{"attn_scale": 0.125, "lr_head": 0.00712, "steps": 4931}
Each number is 500 + 40 x the weight over its row's rms, rounded and kept within 0 to 999. Layers, rows and columns count from 0. Numbers have three digits each. The size before them is the row's rms in percent of the matrix's.

# layer 5 attention key, 512x512, rms 0.0228, rows 85-127, columns 448-511
102:500545481492551494471512472513548533548475491540498466512455457490488523421502514476536486498468508475502585517505563538485519438563470578476567473534515521466511584479470525519540480499511517
109:531533510502489502478484537410499470526464487493491485454514496556459516533526527579403524487531492552419565490481531512509479478468517542511542487501526481512489545495533491558517449556537487
102:485508509498520465528416534491471530537451577482495526548512515489536521460493485476444485516519519477490451488517524471500529464504522498456477489434495462520498459555505469506438461512524513
098:513538476470422472532480528528449490532504526485496512492577515477496500414582519441502471539525486424503582449513515524530566499488481490522484486410492500585426523482526490505534513464530575
106:537542496441525499492535483513488547405515477514534482486431507505509528509499442563484524496517512484456456523478491490428439493516484461479505391520540520553584536485415529487553431504494506
104:519474588531469507467429554510499499435456504552502429508504536502558498486586519451508482478581537515589530549448504483487499459430483545428512527458460494531464474487445487518501440523493507
112:408527403499515496499513469563530581454502513450540567507515515485517527482526494455590537498480497515513615505484454543512414539447493544506484521488565527504511452514514516445520545483484505
102:458480427408421510542498543467489458472548499552519516507472503577484526569535535504480488531538558434503546492457480455594457474476564494547515549525500481487459535516546503489551450504502569
104:476463556481502511511507463521498487516506500489482515523504512474510499428495493478485547535528439542530475548494456549563558508509496465472448506512418545456492396516537521451434574472449512
110:509475450502516542504568514537533519471491465507504497510497450461487479447534524540606474474514530490528530556508505529539504483551500544486556496577525557488503538477480543476564441457524497
114:483496499522488514535473508533452520497506507478483566505548563469520522534485460474530520518558495506538506486495458502458486588439512445536501485451567473505511423502457497442505486516473488
094:548512451514537521435519531463483550390532496555522420526523511492521523437560530520476483459445455472385457518440475499464512535510485499476531443533477522526512519504493536503507475521456489
101:582512511492526509482524446488439546507504530492502590435500505517476372445505505562516508474528479432468563481605536506494561490533462483412485523466478547603509523520534569495536515452481475
089:540490496513498449489501495437417480497479466483527473513501493505522548498523494551417493494484511463452498461489589541486438579504477481473505494481522504460557545506543538577561427531501497
100:563496505522562530432521503521474566459496464515486433496485482510501522461512555524509457517463508575486502541529486495494518514451456561466518500475477428564449470528504510490508440476468471
094:579514506588518514438550477503509519457467454546519450521509473475510522483529549531535473468449462494404509544460526511518525525555481569463505477557538548501530533515474521515516546480489430
117:520492512515497498508564487519469470486532504483454511406474511466490483478480528527544546490565464543579530505541506574528514565495443491538518493509509550515455427530485512470496523474406432
105:419485498461469484535462624574432446531482522532508493457456516432530476501555489492481509464545537480582486494543527488563524457504571411542503490481467440496533420471507435458511516501540524
109:493515449465551534511466475531479488566504514521469509509507492476465389563450490542513493428491485480521482471556561493483478526464534452574509559516581497485500543491462534501522532528477500
115:509512563509508459471479494478487554528476513477489518485555525490531521474554413458574528515476506560508512501482501492490504494434485537446504445423421458537481433528553516413469497451488506
103:482531419501435541555466466523483490548524542557435477494549530442518511489536461447446551503507492552535497477424560502484428503430524505567443500486456457426440459522561492453495502496485554
103:530504433516527492542543488518501525488500457466476533480536483534410444480501539570505525493454442449454576474577481513471525462553488500521496499500555553515592531518485577498538488507522526
094:404530516520488499474539561528476448472544547460530459533435535494511522545496535503583506539485516522484484545403445532501516564459499444563510504500492568506514496505550539591511502502459476
080:443474509485497495551428465492485518628514525421456519487517494490492495504504473441482543553519595533564499457541508524520513447488537486555468557480480431470417443489545461450502521523495532
111:488462434432432529522431484586500435508555517552504506557494490449526521488517506450485452497488462470483470476499464531536549524527504426530508581421507513515544508505505439538480549508535562
106:531526455579523493476595501505507549479469459502462524463469494578449511473497552495494525475447487510456560475536511488463461459548549568523544463567500517446561472489470490452508519499510515
113:461535449538465498525592528542491532504432498473493531478488522457469465464508553507589510490471488485548600531491480590498499588455535493499564502507537479482474473511467550503526486511537464
088:490526485584540560468589493491501465457513429507481463514513499553479537500520515473506520459418541488446492533436474491471480448506511575514516506571513529425529539518441520491510488499524483
091:474423493487407493504565533527504446469430497545481475435513535540474510539538509530526549482539489521524520548508548595531477526492524527487552459477521490502527482460424502460534454444541540
096:499521513472510474543426500482526468558495533472512518506551504472524439488503466469492507485597566537587457487480500457515490393466510451497432506464511451489489466468551457531425502517470511
104:464568433496486475533463476537452479450547486497506517489508566537511529528498496499486547515507492465488496449416511471481433605465529489511474461456515538490584433511498502473504489476465533
096:456455516548508517542509469523549482522524445515436474455532527439524516451522483463542545500572445551531498525504434523506520402496478516514534468545520486514492449482458468502430585533504505
107:579470450478494517477500468552510490485487454521522511478466438513528495432535494548441494481515485490472535503530571521506494376524460579451439489495511498557584542512473491514536515511528507
120:481565412576513488522542498528505519507439539574527519513516501477529489486544448466510477519440487487581522453477590535460464492475512537466458536494504529524566509472592555448508427468474492
100:545491552481554514451511454438536500540489544526511499553516450524495457544446489538568439442498499564469478497506534436486482452504469598503574481500551504469519479518470525519503450476492400
102:502507378535441527513519520509484497520533475540517513528542471509515496475534520482486472452436577507494573514423559532505422535412560525549492550535527502476512555504510506445575442520550539
105:502433552535501504525507541458478427476503520481489505455487529513528475497526552577514524527557464515509479471503472592551565507538464440438506502519516510489463504480559516608456522535534449
103:545540543521600438502501389523538583463418416485502439506471458407506483441493416457547462494482434527518547540520507504526501500498502580485513482539503483552503471502456473440489521492530479
106:541498456507515507482525495431477546578513502539510534502565504525465458513468533516459452394464480453416556453491527466477524433532505519534531527520524527483585595480437461575526481512556496
086:520519489430509492577444489483503490597488565482464537499487530494496432518518430503499499533582477490561486434541570511570568467499548496557504499433482478499517447495544460447502500525550570
102:415502566448484492479487462488506488579450482457561509522404457543492469559488422472541465507456545500535510500522515579578462492543512510565545477579483492464525509517482491422543489480497520
091:512497508594512584454547519510535502438537461515489406518577503500508532489479538441540500428463508522498516537447462478402461357505464528474465450544495505502511540489445469514531507542453451
100:562511577381532540520534487489495482498494544440511527512434469453499484484492430538547445624539474480527491477606499513503602530615453507555513517407450523539482456479519489474443484476513553
# layer 5 attention query, 512x512, rms 0.0279, rows 86-127, columns 448-511
103:501564502528524455518472581528542458520496451540535508520534458539492425500484442494531426486508525411499466480445541502513552495529535511450460428518483487560489497534508426447503529487478498
097:442429422468421513512496555598473404527508431500510451524456490553456533481510421560447478522479556477483541500497493465467507453502544468443500501431532437460504475495554432450521454468484461
095:533511517443418484468567492499485541483522524508456423454423478554523509422501495559408517494496507494508472555490490543489512487465500567469469529519472508501513469508558497430530521473456492
101:451426509507484467536504519535498484499448466484559478524532473557493389546459499537557484535519514520539549420517477510529536508564578480440533468573504480483474534532448443542489500478520491
096:501544512494477496467460475421468565470546524538502474460489444498442534481443457473517435508531473519519472542490532538433508477514489520525463487500538457547502475445490569457517485452449531
102:505438493425488528507418579500489509507439533495475461504467517519490556460506549498465568518492514459483501546470543527494482518504537474520494594505560474435502475463523553473535478494525498
102:533478488489507551536553491480523485465486461486466467479558559487493424426532508483494499539528512488474484507515506546492424528500512500482503489464463508549474499556495443477537481476506504
094:564488477471492539488471472537532487510432473509499452471464547473517600478466530454453519509469464501501497538531574518476532511533474541483458565525471429582521475522478538541447515595494500
106:470540480422536498464543419465602534430607476555459504521528465482505493535448513518540541513522418580473486491497408487484511508450523554507548524537489521415478497499494549464477510450562484
112:515370516518444557503478584448433545537503508461528454539480562488482524522547505540442486523475413469541563483453462509533465498531539397532504594479498514460450469454497547527517409527496501
090:478476501451494466443476451472584521412539498487540523471527427504499414553459532483535409520529522529466517471504487489493526534530482515467510454580507499509530565528455533458530523462507507
098:501561541545475475502521540532446554476520483485472417435507510575555537439516485543458464485497526505505422555522514487467544470483504588498470437518462459543540499473506501454499562499536493
090:447479473537524467502539511521484519407567527457498549499524515515474517494518506463548437422546492479469449505489443494486438523496462475501515401446508502470464540532517494455492476484454521
096:476576472550518446482430500489560426444449505488504501450512434435494450591497507466504533522490532496496506478504522510522517498494464489487472518558564517540482512433429528487563511455477502
091:468613506494535483427514413453592477456573536571447563473471444487543520527452532484543479440531533509461472478489552485452522532469432593477491504525525499508556516541476547449471578489501497
111:570441513522422534474516492445479589514446520516467402423494523472533525414525530569428547508485443500523537526523530533488465534500563516582528567539483518567511430510456503493522484528510511
098:518465515467405537539506516463474527492477554512524421535486498475518530536596472531466502521518442449495508491477508517495451482489540475528517516503488532467457514468497483519587433523449465
098:446477532551576527502473532461443487533496580484518471555520579493568526566570555539459470572526459505510491486531457454541503507533537468554524523511465497462485507441534494534542524517557521
102:487505461428443474486461483543502482497510477504486492480507463478500536437474425486524535470454500477514443491490589453455492470483523529473432519458510400520581486487454518461477549520466498
094:581422493477465465579467523499489502473466532492501497479462513461464458452520527504519547501503452466515482486517545561493487491526585510480468550508504540507478489484451492467491473485532527
097:476550530506545452492584514575475485477534450465515461482508564570560497496501515558491470522509532587483423459564410509528472493515461464512519424467424461473506508548519431479473551556528469
093:472466450550466569483522480485508571476446538516499497524541496513508491512521555460458492550516462495475545477508470467507470539444480493621478544507561545517473507531531502520588428520463544
073:531517504469488512517554514543501486558510470461503525485496570512429507479516472470487522501489505467513531563498520507487478485549564487494491598498506481450545511489548476512472529510493457
105:534473540507477515547493499481356521505414645442501514525421581499525562421518537496464475558515521495502546513523516559534458497515467478489536506461467534546509473489603450564493495511475520
104:465546483487557529465558495568579375475545393535472474513530501562518467546514475525510507535485584545468462439551459483558487531531493495489507470540479489390538532527503477498470560567521506
107:500492470471446559496484537517544542490499466525486414491431480500529499444504518532422553513499459474490478483480448499446442540456513528552469582485551533453468448581491547476597474504486494
080:459539552493542527522544443485620498497552453542462490525564474519502488589525500448476475519487561557501513467493450498507510525449490498526472511585504557461528571480439550491481503539483527
097:489484466464500532496541512482509477466578471473459451445512555502518458431477504557498469487476445510495459466492463497545461526540494482505526557528446455456437529560558506476445468559444456
086:553463533531494476515470519480457539563491525485560464541469572528436526534517450493488520523514457506540494559484511485527551414581524442510467510451491477498501495413549461502467493499502477
102:492332514474450505504532569545436507503487523500515452564521557553490508493538500531493451538492475445525486541505504474545517521577525451468503446470452474506457515429507436442481450489463512
099:533522570504491543417420476488542441538418503518513531460445464588491528530451524527460464502499502541527489481468547480508561462575460580501453562523466472545459480517478524541447541500523493
105:506543556461525417464541437463501456508447522514538519502492533559535509494448428423499544491491593599545446499476524502534567485521490578448526478497457478522533489497460400535464531471516455
109:461437472477455506557504528511494534453543539482473432521549514445493514495497529545522577505507544543488459534504445520502497507548519464473590473491490476480504468509418519509518525544486488
096:404592463528590426493407492445542454448521572541489574571472495474537586555476516465573492504508464456495505508479470463480541477561509474548448401527523524484485472408513474438516510433501542
099:478416474492500447563519527488433540459467588529505512542478533461476488428518494525543565496471485462485454483486496519476481509461546500484499525489443594515491508465440464463507483436508555
100:559524537528533534441491458491497535525492505508470558456524438547519483482476519460484436456535473481494497535450511515489491518461428554527483460478508481558465490621527492509537488501471482
103:446501478453467478471399491509547437551428504547497463422444489523482547562434469525497553455492552540542517489481541463466575487539511570437515547539514441528533434448409529519446573502528514
103:452550525491574455500584498518494471482614467503490592559583521552522490528520529505570436484520591477492444483456436461526517498480460499477471440460462474455476555503580423456450536500524515
079:528460468443467533544496503542466447559481489552524455519466573542545516525527483576475533467491456470516474433502521520518496462565504498453520557507417440456484467501563384523477522524463452
105:480495451487548552506467487535586443515500457547521522477449520479516547505476513523511501470475401532502536412488506512457453516481527523485529613526485522420520522531503501528458516546510489
093:516505547496524447479493440441540501489483536547468525515495445541481451537413472463527490485523530590506501459476558530477533497494514520480456482554540604457505572501415533494516540462509512
098:547548528530544500408563452465523439532483462520505515501436478477587487503482456488423549511494460527512583508558512468500496497537486519496546537509469477497487452492545479572520467529529462
# layer 5 attention value, 512x512, rms 0.023, rows 64-71, columns 448-511
094:468498499601492523512555449559438496517509414541456486444573498490551480459522459518438494475512515534508483450506515517468511483471496484476441562497578519550528538514553508461470486548490514
100:486513511498518533444572482473551511501480537517545408444497478507485452529503466509524531495499467553493510552541470471538488514498506448499507552533513489581461514524470561526496544497535498
094:535448511592519508463485492465556544503525519490436432530455509499443491445509560562549485505489508501501501476507505522500455502526455510569511553568413589451532498500446494509463467512468489
097:530489529491519517492477456503466604529496539521513398451500519488567564558518458559522454516503478518500527432466525535470492510564440516489472527524417538516523437417547503506499500458465519
092:475544520497414463501511522480490489519403544499460460469485505507435546502519511527546534528505478525499496448494454505575427514498409526550503548451523490605444521508476478517529532527481464
094:600550491529507527516538521512446464521551549513467491469512464488444380513500596484519572426487553479484505523488504526530497499512447511482532522607520504507488505539510616476481500492480507
093:505494518466581486505476486458540547522581400466437490478499534489466496483485482411519503529504476532494487525466531481378491497492570543483440491510485521474509522474611551517546510517472499
096:565417495545431481475511531511454525521503419552480587487494467533411431485519514480481600468494491484479469514513492507536490496461585547490529439494475411482434497499464542504519467430486476
# layer 5 attention output (transposed), 512x512, rms 0.021, rows 64-70, columns 448-511
101:445523489498618479553478458513499458441537547537483478468508493508499457495567567390530514586522421499530465478509540481495491549453452459448515519565509514474487561544648520500468508472415502
103:552445415445505484485484524571500493514469530539560495499490526574550555442526505503513525543426529471462516451547480477463544455489507457538457509509464493463539477491531520482521429496578495
097:560526444492496508515515465481482407524461484516484555481451543561496508544514446443445491520514504476451487515535570554492452431516464490502488505488504534548507473502516487528499462507482483
102:516516554591516499502531488498528479573500514461494531616537522560494492536526431468551461539551496441488521492494539542496513535505508572544460546565483504516411530513554521585491572512444492
100:590560478532518495477471473521524476514546489486451475526429485528464481516526505491465469449581481484547550488529544522544496523504534530437477469521459486478540471534494513479540526444500438
099:418527535545463523446441509467479552485597512504486445509488514554521505480486404553572479551399455525485445492500506520522486480392495504560478490478492538477594485519466448485549476478553456
098:444503521544483554450579494526476470504500478483439500508438556585469486597503454536444511494567548497592554515472506523489492513519533500529481535423462532546452528570579434497479536587381556